Weights of a small GPT-style language model, trained from scratch on English Wikipedia: width 192, MLP 768 SwiGLU.
Each number is 128 + 24 x the weight over the matrix's rms, rounded and kept within 0 to 255. Layers, rows and columns count from 0.

# layer 6 MLP up, 768x192, rms 0.0739, rows 303-326, columns 0-95
[[100 139 147 152 130 106 110 129 142  98 105 122 112 156 148 111 120 153 126 107 134  95 125 150 150 108 123 142 136 111 119 122 129 140 137  97 148 191 160 143 163 138 129  96 113 138 106  97 145 144 127 133  75 132 107 147 123  99 114 115 160 120 130 164 167  83 139 129 162 141 131 128 139 151 149 183 122 104 139 105 153 141 109 128  87 141 104 117 143 106 121 160 129 148 146 104]
 [118 144 103 119 115 145 125 142 146 113 112 135 109 141 133 140 132  90 129 139 131 128 121 147  78 112 132  75 158 116 147 127 162 101 127 114 133 115 141 171 156 127 122 138 114 114 130 109 130 150  98 125 143 132  99 195 143 168 131 137 131 140 132 111  63 114 144 132 137 136 154  88 124 109 127 125  86 137 187  96 130  93 143 122 139 165 123 110 108 189 136 156 132 144 119 116]
 [156 132 131 128  93 113 136 137 133 136 113 116 142 172 137 117 153 117 136  51 115 140 123 138 120 125 128 107 102 121 129 157 142 151 154 156 120 148 112 137  91 108  99 153 142 153 130 138 169 149 159 113 107  93 112 121 107 112 132 133 140  99  90 152 101 150 142 150 124 114  84 130 142 106 156 129 145 136 129  87 166 147 115 109 117  98 123 119 159 140  90 137 144 146 101 123]
 [129 159 133 106 177 103 119 131 151  96 132 156 140 157 115 142 159 111 138 135 124 128  93 135 116  79 153 119 142 116 133 141  95 115 135 131 117 160 132 102 148 144 118 126 145 146 121 151 127 110 156 133 160 126 122 106  95 132 151 126 107 169 133 121 161 141 154  78 115 169 129 134 170 131 103 128 138 145 113 170  99  84 113 127 122 123 139 107  89  72  86 130 151 119 147 201]
 [156 163 140 133 106 171 172 138 126 160 144 127 128 141  86 148 128 108 157 106 169 126 136 162 101 131 129 120 131 105 174 136 111 173 117  61 117 145 149  92  87 142 125 136 113 136 147 123 159 116 187 102  79 124 161 121 158 154 119 125 179 126 111 139 134 114 131 139 124  74 149 161  89 150 124 134 159 160 139 111 107  99 119 165 173 100 104 108 163 103  86 129 132 129 113 129]
 [145  68 166 132 140 111 116 140 113 111  91 111 137 118 126 107 136 182 171 105 132 128 115 124 128 119 115 129 124 103 128 149 139 133 110 164 140 126 154 141 142  62 146 130 128 167 144 149 151 141 115 157 172 168 121 138  96 133 123 158 126 114 153 157 133 128  90 190 105  84 130  93 109 177  87 120 146 110 100 133  66 108 117 142 130 101 136 107 122 138 163 167 128 123 133 141]
 [145 170 142 102 112 135 128 142  80 147  57 128 147 117 160 117 107 135 114 111 143 138 124 114 108  96 116 150 105 146 164 123 150 153 127 142 103 114 134 144 148 103 148 111 138 102 111 111 138 157  43 148 131 134 102 156 121 125 119 115 154 125 128 161  98 138 142 183 232 112 115 124 136  94 130 109 114 118 134 143 128  87 156  97 111  73 125 117 124 141 141 104  93 130  91 148]
 [109 106 127 149 150 144 104 124  97 131 102  84 152 131 124 140 167 109 129 138 100 114 125 109 105 132 134  77 167 103 142 134 144 126 124 160 129 127 144 105 131 135 142 147 152 154 137 126 114 144 151 141 137 126 110 127 128 129  77 144 161 135 107  67  99 123 125 112 100 120 206  96 159 164 126 100 115 162 150 115 125 151 162 123 123 145 136 140 160 123 166 132 137 131 121 151]
 [121 135 102 143 160 132 123 107  99 109  82 137 124 133  92  91 129 163 137 109 109  90 152  97 150  91 120 130 103 112 146 136 128 111 106  76 135 129 106 156 137 109 126 135 109 190 155 115 126 128 117 120 121 115 144 157 110  99 143  99 113 130  89 110 150 153 133 144 105 160 141 158 152 103 108 143 158  83 128 107 140 144 142  63 126  85 155 146 166 122 142  63 121 123 125 116]
 [179 100  90 116 100 109 126 176 126 133  55 160  90  98 141 132 113 145 122 154 106 146 155 139 106 128 146 123 142 123 111 133 121 158  75 113 131 119 130 125 134 102 137 143 163 147 127 126 102 161 117  98 174 167 106 110 120  82 146 118 108 136 129 106 122 123 145 124 141  85  85 136 148 127 123 105  63 136 120 134 152 168 132 150 134  72 129 127 154  91 119 108 120 114 113 117]
 [ 96 142  70 153 156 143 154 138  77 141  80 121 132 147 151 109 143 130 146 117 148 135 147 117 113 127  93 115 100 159 115  97 121 125 100 131 106 124 129  95  94  88 114 167 110 109 102 127 116 129 155  94  79 126 119 133  97 115 132 110 140 160 104 118 131 140 100 156 128  89 139 114 101 109 106 150  93 150 131 140 125 111 134 126 125 134 156 167 129  98 108 149  99 110 107 141]
 [127 111 122 126 138 130 140 115 144 103 120  89 109 126 142  98 116 108 121 122 137 135 155 118 174 169 164 133  86 108 114 113 100 158 116 149  81 186 134 121 138 158 155 118 130  98 137  58  85 144 133 144 195 137 140 114 126  98 121 104 112 118 112 145 134 148  88 120 130 141  96 112 124  85  98 155 119 161 166 129  90  95 144 155 163 145 144 104 131 154 115 150 143 133 150 105]
 [ 93 128 139 135 163 154 114 125 135 111 120 118 125 155 113 106 150 123  90 157 102  97 117 110  96  89 127 148 133 122  89 130 109  93 137  97 156 204 107 163  98 122 101 152  92 121 115 135 110  91 118 163 158 126 157 130 132 105 104 133 121 189 144 129 144 131 105 119 143 131 124 169 100 150 124 139 157 151 145 186  51 136 146 111 128 183 159 133  97 146 133 160 108 117 124 118]
 [132 140 128 125 130 111 105 106 130 108 139 128 158 134 144 167 122 139 104 126 135 109 165 112  97 120 127 134 152 152 146 136 152 156 185 158  58 104 167 114 132 124  78 158 147 135 134 117 122 106 169 160 137  68 110 100 173 101 140 165 137 117  69 150 114 120 122 106 139 104 141 142 115 155 142 127 118 113  80 143 103 135 148 150 136 106 119 121 151 133 158  93 107 136 146 142]
 [109 165 138 157 120 121 149 146 154 119 105 164 118 128 146  84 145 161 128 139 135 159  89 146 131 136 136 149 143 107 111 121  95 131 139 128 124 130 123  52  74 106 136 126  44 131 127 106 114 123 148 135 158 112 150 118 125 171 126 151 125 156 127 141 177 139 125 114 102 104 162 131 135 139 140 119 103 129 139 107 137 161 130 125 137 173 111 157 113 116 202 173 113 119 128  86]
 [113 132 109 132 154 119 123 132 106 103 147 157  96 104 152 130 114 129 128 135 133 168 143 131 111 113 150 127 125 163 130 115 147  95 147 134 114  96 137 126 121  85 103 101 121 133 120 126 109 133 132 107 138 170 143 174 123 147 175 158 118 139 145 145  97 148 125 148 145 152 113 127 154 123 153 133 135 113 119 119 145 120 107 134 108 136 103 117 124 124 155 142 174 124 145 125]
 [106 136  99 149 168 127 171 119  99 126  98 107 144 125 114 135 144 118 134 119 105 116 138 137  87 146 100  86 125 131 126 135  82 110 151  92  99 110 142 117 116 124 115 156 152 131 130 114 163 136 138 130 105 148  88 106 158 133 129 136 118 129 115 110 137 142 100  55 141 128 135 137 113 132  82 104 153 151 127 152 153 107 103 148 154 107 120 119 131 146 109 174 186 152 133 102]
 [180 115 147 118 145 107 127 140 127 108 149 144 154 116  86  89 164 112 130 117 145 104 126 116 153 128 194 120 108 127 142 107 114 219 140  81 160  63 145 111 136  92 129 143 121 136 140 148 142 132 133 128 111 154  96 139 121 183 168 156 155 124 120 119  87 125 134 105 116 106 132 111 130 114 137 150 158 127 106 114  79 131  90 145  75 104 146 129 134 135 139  93  97 131 127 161]
 [103  79 169 137  98 163 172 125 131 156 138 135 107 113 133  99 126 130 146  97 137 131 148 119 132 133 141 132 139 137 177 183 108 137 121 129 162 112 174 131 140 101 137 128 127  78 110 111 116 147 142 157 125 109 120 117 133 116 142 155 146 152 106 166 164 121 116 134 159 143 134 136 163 133 108 123 117 106 100 149  96  88  92 135 155 163 123 147 110 124 163 135 135 128  93 153]
 [139 200  99 123 108 129 127 114  60 121 156 173 126 112  92 128 115 162 131 141 131 121 129 124 153 130 149 103 141  53 160  99 144 118 157  95 142 102 136 115 138 147 139 139 104 124 136 114 127 124  97 165 104 126 111 127 147 140 125 120 103 111 158 140 135 120 111 108 117 152  66 175 113 156 120 111 102 118 118 164 106 138 152 127  88 106 139 119 115 114 129 141  90 116 172 135]
 [139 131 150 123 133 131 104 126 119 119 101 111 167 141 109 129 134 155 114 205 114 135 119 126 116 155 130 157 165 115  99 122 109 168 127 184 157 142 122 123 119 141  94 138 117 147 130 142 157 127 137 164 111  96 112 123 140  99 123 103 148 147 142 128 135 131 101 192 109 156 159 112 123 167 105 135 163  97  90  82 123 165 133  68 156 110 117 126 122 122 105 132  94 123 105  76]
 [143 114  90 134 146 125 139 152 129 132 118 114 167 126 155 114 149 146 115 125 128 137 100 104 126 159 119 152 123 145 123 121 164 149 154 151 135 139 141  83 142 134 124 139 183 159 100  96 106 181 153 148 112  92 122 107 144 150 140 116 135 145 101 154 149 154 131 166 131 127 124 117  92 147 132 127  75 103 137  89 107 139 116 129 114 131 116 111 117 120 151 134  92 124 119 113]
 [162 146 157 165 106 121 175 115 164  94  91 127 120 132 167  94 157 124 175 149 152 178 109 129 112 138 125 133 102 138 147 165 118 138 142 138  99  91 125  86  85 111 153 119 134 105 102 126 123 100 156 147 170 119 118 140 111 154 120 122 116  88 123 140 120 141 109 125 136 120 111 161 142 160 162  72 116 140 132 107 124 157 151 110  99 101  95  83 124 177 174  97 111 124 124 160]
 [113  92 120 117 135 141 127 134  99 142 121 133  59  92  99  83 128 125 145  99 169 133 123 143 135  91 155 133 139  81 117 166 136 126 141 145 114 169 125 113 121 141 122 162 103 140 138 103 100 184 108 153 148 129 140 135 113 122 100 112  85 174 151  93 132 115 103 147 136 101 131  91 123 135 107 150  97  99 140 109 127 118 112 132 119 133 110 161 122 149 112 121 123 103  97 128]]
# layer 6 MLP down (transposed), 768x192, rms 0.0697, rows 303-326, columns 0-95
[[137 130 151 152 117 112 120 120 130 105  93  82 107 133 114 130 128 188 141 116 132 110 106 114 160 106 126 157 148  97 147 112 138 106 104 120 130 189 147 153 148 101 139 125 140 138 117 101 106 124 144 147 121 129  77 133 137 103 104  56 141 133 166 118 145 131  92 111  89  79 149 135 137 103 138 136 125 116 153 146 172 102 143 111 134 132 110 154 149 140  88 117 132  15 124 114]
 [ 77 148 146 117 144 112 149 112 162 146 155 121  77 127 128 117 100 125 117 111 141 113 137 100  88 118 121 129  87 103 161 150 134 140 101 135 148 152 114 141 147 105 116 127 126 106  81 145 156 110  96  98 117  75 117 103 164 161 121 130  76 134 185 121 144 143 107 130 168 139 104 151 115 184 136 132 139 141 120 100  96 115 158 157 163 130 108 109 128 131 128 148 167 133 142 154]
 [142 152 171 124  96 120 106 101 129 111 159  87 135 127  84 105 132 126 132 136 134 140 111 123 147 161 127 106 131 131  98 126 112 100 135 129 103 124 127 147 139 117  95 122 139 100  83 128 146 168 115 109 144 106 131 109 177 128 123 205 136  98 103  80 111 126 130 153 138 117 143 107 134 145 131 110 144  95 154 144 111 136 142  99 113 127 145 146 117 122 150 134 136 113  66 163]
 [134 124 150 169 135 152 115 122 133  95 153  97 146 141  95 104 122 144  91 120 187 133 198 149 132 136 129  75 126 116  75 138 109 110 115 113 113 105 108 105 125 145 136 146 133 125 105 108 107 169 117 110 137 155 125 156 146 100 116 137 155  88 106 106 101 112 125 122 169  87 133 136 121 158 123 136  93 124 130 120 148 124 125 107 106 145 105 128 123 130 172 151 160  71 151 138]
 [119 170 179 128 108 179 167  97 126 147 154 144 186 136  92 154  94 117 146  54 141 137 146 150  96 117 152 123 124 136 123 102 119 140 133 101 134  92 198  89 115 123 113 125 104 138 130 202 141 110 187 115 122  53 147 136 115 163 126 141 154  96 140 130 157 109 107 130 103  91 131 144 140 105 144 153 134 101 108 112  55 141 138  93 136 144 128 111 132 112  55 142 108 148 149 170]
 [169 109 126  98 129 137 146 142 113 149 116 125 139  99 156  95 112 131 140 114 144  99 120  87 150 147 142  98 117 129 114 135 105 169 106  88 141 111  89 146 110 153 152 139 136 167 175 135  83 130 137 153  93 125 168  96 124 127 147 140 174 143 131 140 108  86 159 138 157 137 136 168 133 138 122 146 143  85 142  97  95 147 182 113 109 127 187 156 100 148 185 119 143 152 142 135]
 [ 90 151 149 112 126 148 139  82 156 110 123 183 124 116 101 113 122 151 118 116 126 113 120 136  86 119 132 143 121 109 135 156 107 132 111 128  87 135 130 166 133 103 118 117 118 140 133 155 169 117 107 159  64 111 134 107 103 137 130 135 136 146 116 136 118 112 119 131 123 152  93 137 156 110 190 106 142 139 131 138 128 146 131  95 140 150 137 144 153 148 110 113 137 167 178 154]
 [124 100 101 134 118 106 145 169 120 147  96 114 122 124 167 136 131 124 166 159 143  84 109 114 142 217  78 113 128 170 152 150 112  95 139 128 154 166 139 135 169 183  85 149  80 132 106 106 137 109 116 128 117  93 134 135 109 120 139 113 118 104 121 135 119 109 107 153 158 131 103 122 101  98 136  98 168 116 126 109 130 105 125 155 106 162 144 139 126 116 121 149 132 132 175  85]
 [157 114  97 106 160 125 100 134 134 128 162 150 144 161 173 142  84 142 118 126 119 140 127 150 139  84 114 149 110  96 156 147 120 188 149 158 108 114 119  99 118 103 138  91 104 123 117  99 138  79 130 126 118 122 142 100 179 146 136 135 104 124  92 152 168 147 140 195 138 143 137 137 102 125 132  96 156  99 122 126  79 184 114 113 156 127 135 166 132 116 176 108  83 176 109 109]
 [ 86 131 121 199 150 145 146 129 188 163 114 119 127 165 125 132 107  94 158 153 132 140 165 115 131 109 126 127 139 136 139 134 145 144  99 128 125 129 113 138 117 128 125 118  84 142 111 141  96 144 149 105 119 134 131 152 141 149 127 121 191 106 117 126 109 153 105  84 123 113 153  51 121 111 103 144 146 148 138 120 115 143 157 140 102 121 148 127 105 116 128 121 123 115 155 145]
 [ 78 124 155 120 104 115 137 143  81 128 135 119 155 132 157 137 134 107 113 100 103 147  98  94 156 113 136 119  76 184 114 131 125  88 136 146 103 115 128 116 114 124 105 126  80 132 178 115 129 121 119 135 102 104 137 164 111 132 133 112 137 133 111 131 131 142 134 110 159 164 127 135 160 138 134 112 132 113  88 154 104 141  74 145 143 100 118 104 144  91  99 118 159 104 115 133]
 [102 146 128 137 107 177  81 147 139 125 104 157 135 174 149  91 182 135 164 116  80 156  78 144 209 129 158 130 116 128 154 140 116 126 119 152 153 141 128 107 110 147 151 135 112 173 131 157 142  96 123 102 101 124 118 109 134 104 145 150 117  83  83 119 125 116 113 141 143  99 128 134 109 126 123 157 133 152  97 107  96 108 164 107 205 202 130 114 147  47 119 134 115 157 130 149]
 [115 113 162 120 160 123 134 154 136 114 102 103 131 140 137  91 135 135 135 146  90 123 152 121 125 149 159 184 187 122 168 124 197 135 151 124 101 128  95 109 109 112 108 142  95 118 128 132 143  96 136 163 154 129 171 118 146 117 144 107 135 115 137  95 160 138 159 111 127 104 114 124 136 158 111 126 140 140  91  77  91 171  94 144 165 144 160 134 119 136 121 152 116  96 123 114]
 [135 106 131 176 120 120 122 111 145 108 154 126 146 133  82 166 124 128  87 122 173 132 110  72 136 106 124 113 131 134 107 142 120 114 135 146 127 136 154 138  82 146 101 120 126  77 109 132 151  83 128 147  95 132 145 145 149 147 115 118 115 117 145 168 131  97 145 185 124 140 104 125 130 146 128 163 129 120 177 105 122 100 164 124 150 174 136 101 152 148 112 126 136 124  94 159]
 [105 100 134 101 120 133 104 157 178 138  85 117 155 166 117 108  96 135 105 171 181 110 116 121 150 118 128 117  96 142 124  75 200 161 101 159 127 107  89 142 133 147 179 161 131 108 138 148 162  93 160  93 119 116 101  94 126 117 140 104 119 114 158 122  76 105 149 114 118 121 157 129 143 102 133 135 165 151 107 147 102 120  79 131 148 129 147 147 131 150 120 105 119 117 119 140]
 [108 122 116 148 104 127 114 116  91 120 153 118 116 118  91 139 138  97 156 112 109 144  96 126 131 162 154 104 132 154  99 124  71 132 100 143 131 140 135 126 125 114 152 119 133 131 115 152 127  61 102 133 118 117 154 148 113 151 134 147 127 142 128 108 129 123 130 130  96 155 137 111 112 119 107 143 132  93 117 152 129 139 125 109 104 105 158 106  79 144  74 161 113 140 106 121]
 [111  91 113  95 101  68 119 168 109 137 175 127 157 161 166 120 142 148 114 111 125 146 139 175 171 123 130 104 174 104 149 101 110 117 141 144 163 135 161 170 132 127 123 114 176 119 141 104 161 123 158 144  89 135 112 137 108 110 124 108 102 130  96 113 152 107 149 125 116 185 104  67 129  90 112 118 113 114  96 171 121  96 120 131 141  81 111 139 145 118 112 153 110  99 145 122]
 [163 131 116 127 135 141 158 123 153 144 134 160 110 116 185 108 143 151  92 141 117 148  79 130  90 110 135  87 162 146 109 117 126 105 133 118 128 119 125  89 142  82 102 163 117 140 160 115 175 133 110 124 152 130 148 145 157 125 154 103 124 120 124  56 140 124 113 129 105 125 121 120  98 161  93 126 144 137  79 116  72  54  98 140 134  87  54 140  89 140 158  60 138 164  96 148]
 [ 99 149 123 108 112  97 133 111 124 152 146  91  90  96 120 172 143 156 118 124 100 125 109 114 144 139 112  64 136  96 123 116 121 140 161 148 115 159  95 114 143 120 105 101 134  81 120 131 115  98 145 128  84 144 136 142 162 144 123 137 135 122 113  87 155 149 119 114 146 129 127 130 109 136 123 126 107 180 124 118 158 174 124 115 123 122 147 139  97 147 148  85 144 168 102 127]
 [ 88 119 129 149 100 127 124 118  82 159 116 138 158 147 115 137  95 160 197 116  79 148 129 128 132 130 116 122 110 130 114 127 135 120 158 136 136 125 128 138 139  99 114 117 148  59 105 159 136  87 139 106 139 113 115 146 145 109 153  90 147 120 117 154 149  66  63 153 111 131  85 118 127 169 168 140  80 115 144 136 140 147 177 120 120 162 151 127 109 120 112 105 138  70 145 156]
 [143 100 100 158 115 133  99 123 144 138 138 119 135 136 145 139 125 124 152 149 128 130 148 132 138 157 124 110 135 169 127  88  58 129 115 121 130 158 171 106 152 155 125 127 135  86 102 142 128 121 119 139 132 128 109 130 116 154 125  57 149 147 121 121 123 143 113 103 139 110 143 152 145 119 112 135 133 169 110 115 117 120 158 137 143 152 152 150 132 154 122  83 135  78 101 129]
 [163 147 111 159 164 162 124  79 117 145  88 122  95 113 109 142 122 109 152 130 171 122 162 154 116 113 105 152 141 157 119 138 123 123 101  98 136 154 127 126 131 146 130 159  92  93 139 145  63 102  96 145 104 115 121 192 139 131 116 106 142 136 139 147 100 110  90 126 155 156  86 154 114  98 179 166 124 123 140 146  88 158 153 120 162 143  95 161 137 121 126 132 153 119 138 116]
 [111 138 150  95 145 143 125 120 118  90  84 115 108 122 130 137 120 132 103 158  87 142 125 133 144 154 155 136 134  99  71 133 113 148 135 142  87  80  92 144 170 111 118  97 133 140  86 112 139 149 161 131 101 122 104 139 115 118 126 162 134 122  80 138 130 189 126 141 140 128 131 136 142 125 106 131 157 141  99 156 163 118 150  99  94  83 145 139 192  99 129 144 147 101 128 140]
 [141  90 145 101 145 123 134 177 108 142  93 113 110 131 109 104 106 125 184 122 103 127 131 127 114 121 112 126 102 108 112 136 126 131 113 157 113 115 122 144 143 146 117 149 126 132 147  91 122 154 110 103 155 125 127 165 135 120 108 126  68 169 182 163 102 127 138 146 112 111 110 124 140 147 127 121  96 148  72 131 103 145 157 127 159  99 104  96  97 106  67 118 161 193 124 142]]
# layer 6 MLP gate, 768x192, rms 0.0754, rows 304-327, columns 0-95
[[152 209 123 157 126 182 113 139 109 144 134 133 158 120 112 131 117 114 148 143 141 105 120 153 132 138 122 116 175 146 109 126 112  91 111 135 124 146 153 155 114  89 123 153 128 107 140 160 167 125 121 136 121 138 109 153 147 155  88 100 153 138 139 103 140 136  67 131  74 158 176 150 116 137 179 122  91 139 122  97  82  98 162 158 105 157 115 138 161 141 121 171 124 158 144 149]
 [153 108 108 122 117 146 112 172 104 115  71 174  94 129 144 148 174  93 116 111 104 121 127 114 129 188 161 108  84 160 132 114 120 140 127 130 126 115  84 106 121 101 121 150 139 124 119 139 124 129 120 115  97 126 149 133 137 155 116 128 135 133 133 116 141 148 179  95 166  96  86 101 166 151 150 123 126 136 117 113 132 107 176  99 118  82 150 134 130 169 119 110 114 161 129 109]
 [157 114 152  90 138 156 129 147 157 128 153 186 127 142 118 113 158 143 106 119 145 126 124 124 122  97 139 125 107 133  68 125 163 141 109 125 138 150  90  99 121 147 158 125 137 130 108 128 134 145 149 117 134 120  90 142 126 114 133 123 121 166  72 158 139 153 141 104 188 184 103 174 135  92 168 154 119 117 144 171 125 109  98 121 118  92 107 106 111 143 122 113 135 110 127 166]
 [ 90 169 154 134  85 111 140  76 154 123 100 115 140 119 163 154  80  94 118 114  99 118 129 136 136 149  90 146 121 104 135 155 127 163 149 136 169 110 114 140 158 147  94 136 109 147 154 100 145 114 150 143 106 165 130 115 149 144 128 115  92 113 130 140 131 167 103 105 169 141 127 105 100 159  72 175 166 125 125 118 130  81 166 134 145  96 114 104 140 112 152 157 143 191 129 123]
 [133 117 125  98 116 147 146 131 139 119  63 168 131  78  85 124 107 128 184 168  95 144 120 137 133 109 139 139 151 105 113 115  89 137  98 121 137 126 138 119 149 130 122 147 139 156 145  88 149 115 151 158 134 144 120 151 148  99 185 154 139 142 111 131 117 145 146 155 122 101 138 119 171 119 124 117 127 140 127 151 131  72 124 144 144 121 112 121 143 118 146 158 156 184 114  74]
 [171  82 143 130 103 133 115 116 132  96 130 162 113 119 133  99 129 120 154 141 109 145 144 141 158 121 145 127 128 147 154 143 129 125 135 100 101 113 117 113 127 143 128 157  82  86 138 157 167 106 140 155 120 135 150 174 143  96 144 138  92 123 136 149 117 138 165 119 147 150 105 167 157 105 117 136 107 160 157 175 150 106 163 125 130 129 152 119 127 124 105 125  78 120 170  88]
 [116 122 160 105 116 139 116 111 173 104 130 156  96 147 105 127 102 102 106  72  82 125  89 145 149  78 159 107 127 113 157 173 119 113 147 173 127  98 137 156 151 125 133 117 113 128 139 149 124 113 124  81 110 150 118 197 135 140 128 127 111 128  84 145 116  86 151 127  86 155 137 137 119 119 130 160 148 103 126 102 152 137 126 128 177 162 100 146 163 147 151 172 132 127 123 142]
 [ 92  75 109 124 100 153 140 136  96  97 149 137  87  94 123 171 122  96 133 137 139 158 101 162 152 159 114 136 123 143 168  80 131 122  80 147 105 153 141 150 134 133 137 142 112 105 109 150 153 128 129 116 154 119 145  83 112 117 163 106 112 109 104 148 138 123 115 143 111 169 147 100 126 121 116 112 154 120  62 119 143 105 133 126 123 147 118 131 122 152 146 164 146 161 143 102]
 [162 116 131  87 101 135 119  79 116 114  85 141 114  91 111 157 104 166 116 121 131 162 158 125 135 134 142 118 118 106 117 148 149 113 177 122 144 128 133 106 142 124 105 110 131  90 162 144 173 137 121  90 115 148 133 195  97 168 134 142  97 130 133 142 159  97  98 143 178 148 146 149 127 181 136 124 130 121 100 123 146 138 144  82  98 126 121 120  95 125 152 146 102 129 146 109]
 [120 187 119 120  98 160 156 132 107 142  92 102 114  92 159 180 126 131 121 162 132 122 148 137 124 142 130 128 151 167 155  61 140 133 112 128 133 101 114  95 163  97 112 131 128 118 134 110 109  96 137  90 161 104 159 126 105 172 138  90 126  89 120  87 122  94 127 101 108  78  86 161 162 165 141 143  94 173 122 131 154  88 148 143 168 135 122  84 158  97 154 138 121 162 156 138]
 [119 158 155 153  97 103 126 106 113 156 120 161 104 107 129 151 116 141 118 129 132 124 124 153 125 110  65 106 142 128 122 107 151 131 121 201  81  79 137 125 167 158 137 183  84 112 207  90 109 139 154 137 141 123 102 131  87 168 132 122 128  98 145 100 111 129 138 112 147 128  84 107 127 154 132 155 131 117 126  85 119 105 136 116 146  94 139 128 158 115 144  83 127 144 111 146]
 [130 163 123 127 147 124 135 133 129 116 116 149 130 112 103 180 125  97 111 127 139 117 138 177 155  85 136 167 119 124  81 129 125 129  98 152 146 183 117 132 179 161 106 150  91 131  96 136 122 110 153 127 110 135 131 147 184 127  69 133 109 116 128 118 115 150 144 124 150 140  70 142 159 140 128 127 150 151 168 145 118 165 153 102 176 135 123 146 160 114 144 135 170 148 123 151]
 [107 161 114 114 107  91 118 141 131 139 125 157 128 110  93 157 115 105 139 119 137  94 150 149 113 121 129 152 107 118 102 128 170 151 145 168 121 146 131 124 129 150 158 101  97  79 121  79 135 104 163 157 142 117 146 126  75  95 117 151 142 144 145 121 158 105 146 125 167  81 110  80 108 148 173 122 126 137 100 103 117 129 125 115 121 125 194 131 118 155 114 156 130 137 161 149]
 [162 139 131 126 132 156 152 119 122 109  98 108 110  89 134 142 163 140 121 141 108 121 125 169 117 109 118 147  86  96 105 160 204 100 108 160  96 159  92 135 136 139 115 114  89 139 107 113 104 135 143 175 119 172 169 144 130 128 122 108 100 172 119 129 139 136 170  90 173 148 158 141 111 126 129 136 112 149 151 131 140 103 179  63 130 124 133  95 132 114 160 147 141 118 116 102]
 [114 127 157 112 148 142 125  90 132 128 130 150 180  90 146 118 123 122  91 140 135 102 110 119 185 147 133 168 144 148 110 129 130 112 127 121 138 143 159 122 124 138 126 140 137 136 148 167  93 123 112 130 133  97 135 169 131 114 118 134 127 165 148 133 149 111  74 128 160 142 129 111 133 152 166 113 130 101 105 145  96 131 149 110 100 147 156 148 169 140 128  90 159 156 125 119]
 [120 121 124 157 115 163 122 123 131 124 114 123 123 111 153 144 144  92 148 121  80 105 116 160 141 131 150 146 121 106 131 137 170 122  97 120  81 111 106 105 147 160 144 182  87 109 168 132 115 141 147 120 116 123 120  99 164 115 119  98 128  94 153 130 139  84 180 111 138 187 103 139 106 123 109 170 139  98 130 125 128  93 149 161 113 151 166  80 113 140 131 154 126 189 147 153]
 [118 111 155 103 147 138 171 150 155 131  82 147 116 111 126 145 146 137 132 111 159 131 116 146 151 143  72 148 147  77 195 115 149 154 115 165 152 125 113  98 136 191 128 147 145 116 110 127 135 129 130  91 132  77 113 119 119 108 127 123 127  89 138 130 112 122 142 111 133 144 140 154 144 147 103 102 106  84 156 125 139 122 132 153 123  98 168 132 141 126 136 157 140 164  79 128]
 [158 178 153 151 125 125 121 129 148 112 143 112 126 150  96 118 125 100 142 134 115 129  87 129  99  99 110 132 143 166 131 126 126 131 122 122 129 137 123 120 145 100 106 155 122 146 144 176 128 146 109  87 129 119 113 158 107 101 143 143 128 101 135  78 133 131 134 152 166 122 124 147 142 133 159 152 131 127 104 177  96  99 123 139 144  66 137 132 116 120 128 136 109 152 157 141]
 [128 147 123  85 116 128 141  81 101 144 142 149 139 145 130 184 144 151 100 157 125 135 103 128 132 183  90 117 129 147 138  65 122 132 141 102 133 142 124 124 126 101  85 140 122 102 165 120 161 135 128 133 141 143 100 146 148 116 131 100 103 105 157 122  69  86 130 120 121 104  93 124 112 156 138 176 101 135  72  77 129 117 158 164 118 131 124 109 156  67 160  92 159 142 136 143]
 [140  93 135 141 119 140 104 132 130 138 159 152 156 114 123 146 114  94 146 139 138 157 104 154 143 147 140 150 104  87 113 119 150 161 148 112 136 159 138 111 106 148  98 116 153 161 181 107 166 128 127 167  91 151 110 134 134 107  87 177  86 104 107 134 159 127 131 165 100 147 150 157 108 139 136 135 129 100 117 111  74 112 125 119 132 128 126 187 121 143 121 124  99 161 139 129]
 [ 90 167 134 119 103 122  90 120 131 141 136 131 127 109 118 159 108  68  97 136 126 111 123 165 145 123 145 116 146 137 169 126  81 116 129 109 110 118 127 138 184 134 123  70 103 124 158 161 124 121 154 104  98  96 126 162 107 144 138 102 169  87 153 110 113 131 110 166 110 124  87 101 121 128 166 150 133 106 168  87 130 130 106 162 133 132 127 111 170  74 146 121  91 155 106 162]
 [117 176 123 144 163 152 103  89  89 108 158 172 164  79  96 173 156 146 147 113 109 127 128 155  82 117 144 134 127 114 179 140  67 155  96  72 145 140 144 120 147 104 166 123 126 131 186  86 102 135 138 147 118  87 145 128 127 151 160 146 140 119 141  87 140 157  89 155 106 138 106 120 128 148 137 129 152 122 109 148 156 179 107 117 165 145 126 148 186  96 162 152 143 156 122 110]
 [142 133 123 112 117 134 125  82 165 155 102 140  95 143 132 142 111  59 143 125 120 132 133  99  85 172  71 108 122 121 144 138 112 117 146 178 126 135 123  94 122 184 103 127 164 104 123 123 109 120 123 136 128 132  69 141 117 128 148  79 133 109 101 130  86 158 150 129 153 136 146  87 105 152 133  97 132 141  99  99 139 143 121 166 132 137 118 131 119 100  95 124 147 143 121 151]
 [111 176 129 140 125 106 125 135 148  90 137 133 171 105 129 161 130  91 130 113 160 181 136 175  49 164 119 103 132 164 123 140 125 122 108 137 127  90 128 121 136  93 114 146 104 144 126 168 139 158 124  92 152 108  86 143 176 122 149 113  91 126 116 134  95  98  90 159 120 146 130 142 165 155 148 136 195 166 138 108 126 138 131 112 143 156  71 142 123 134 137 130  85 133 134 138]]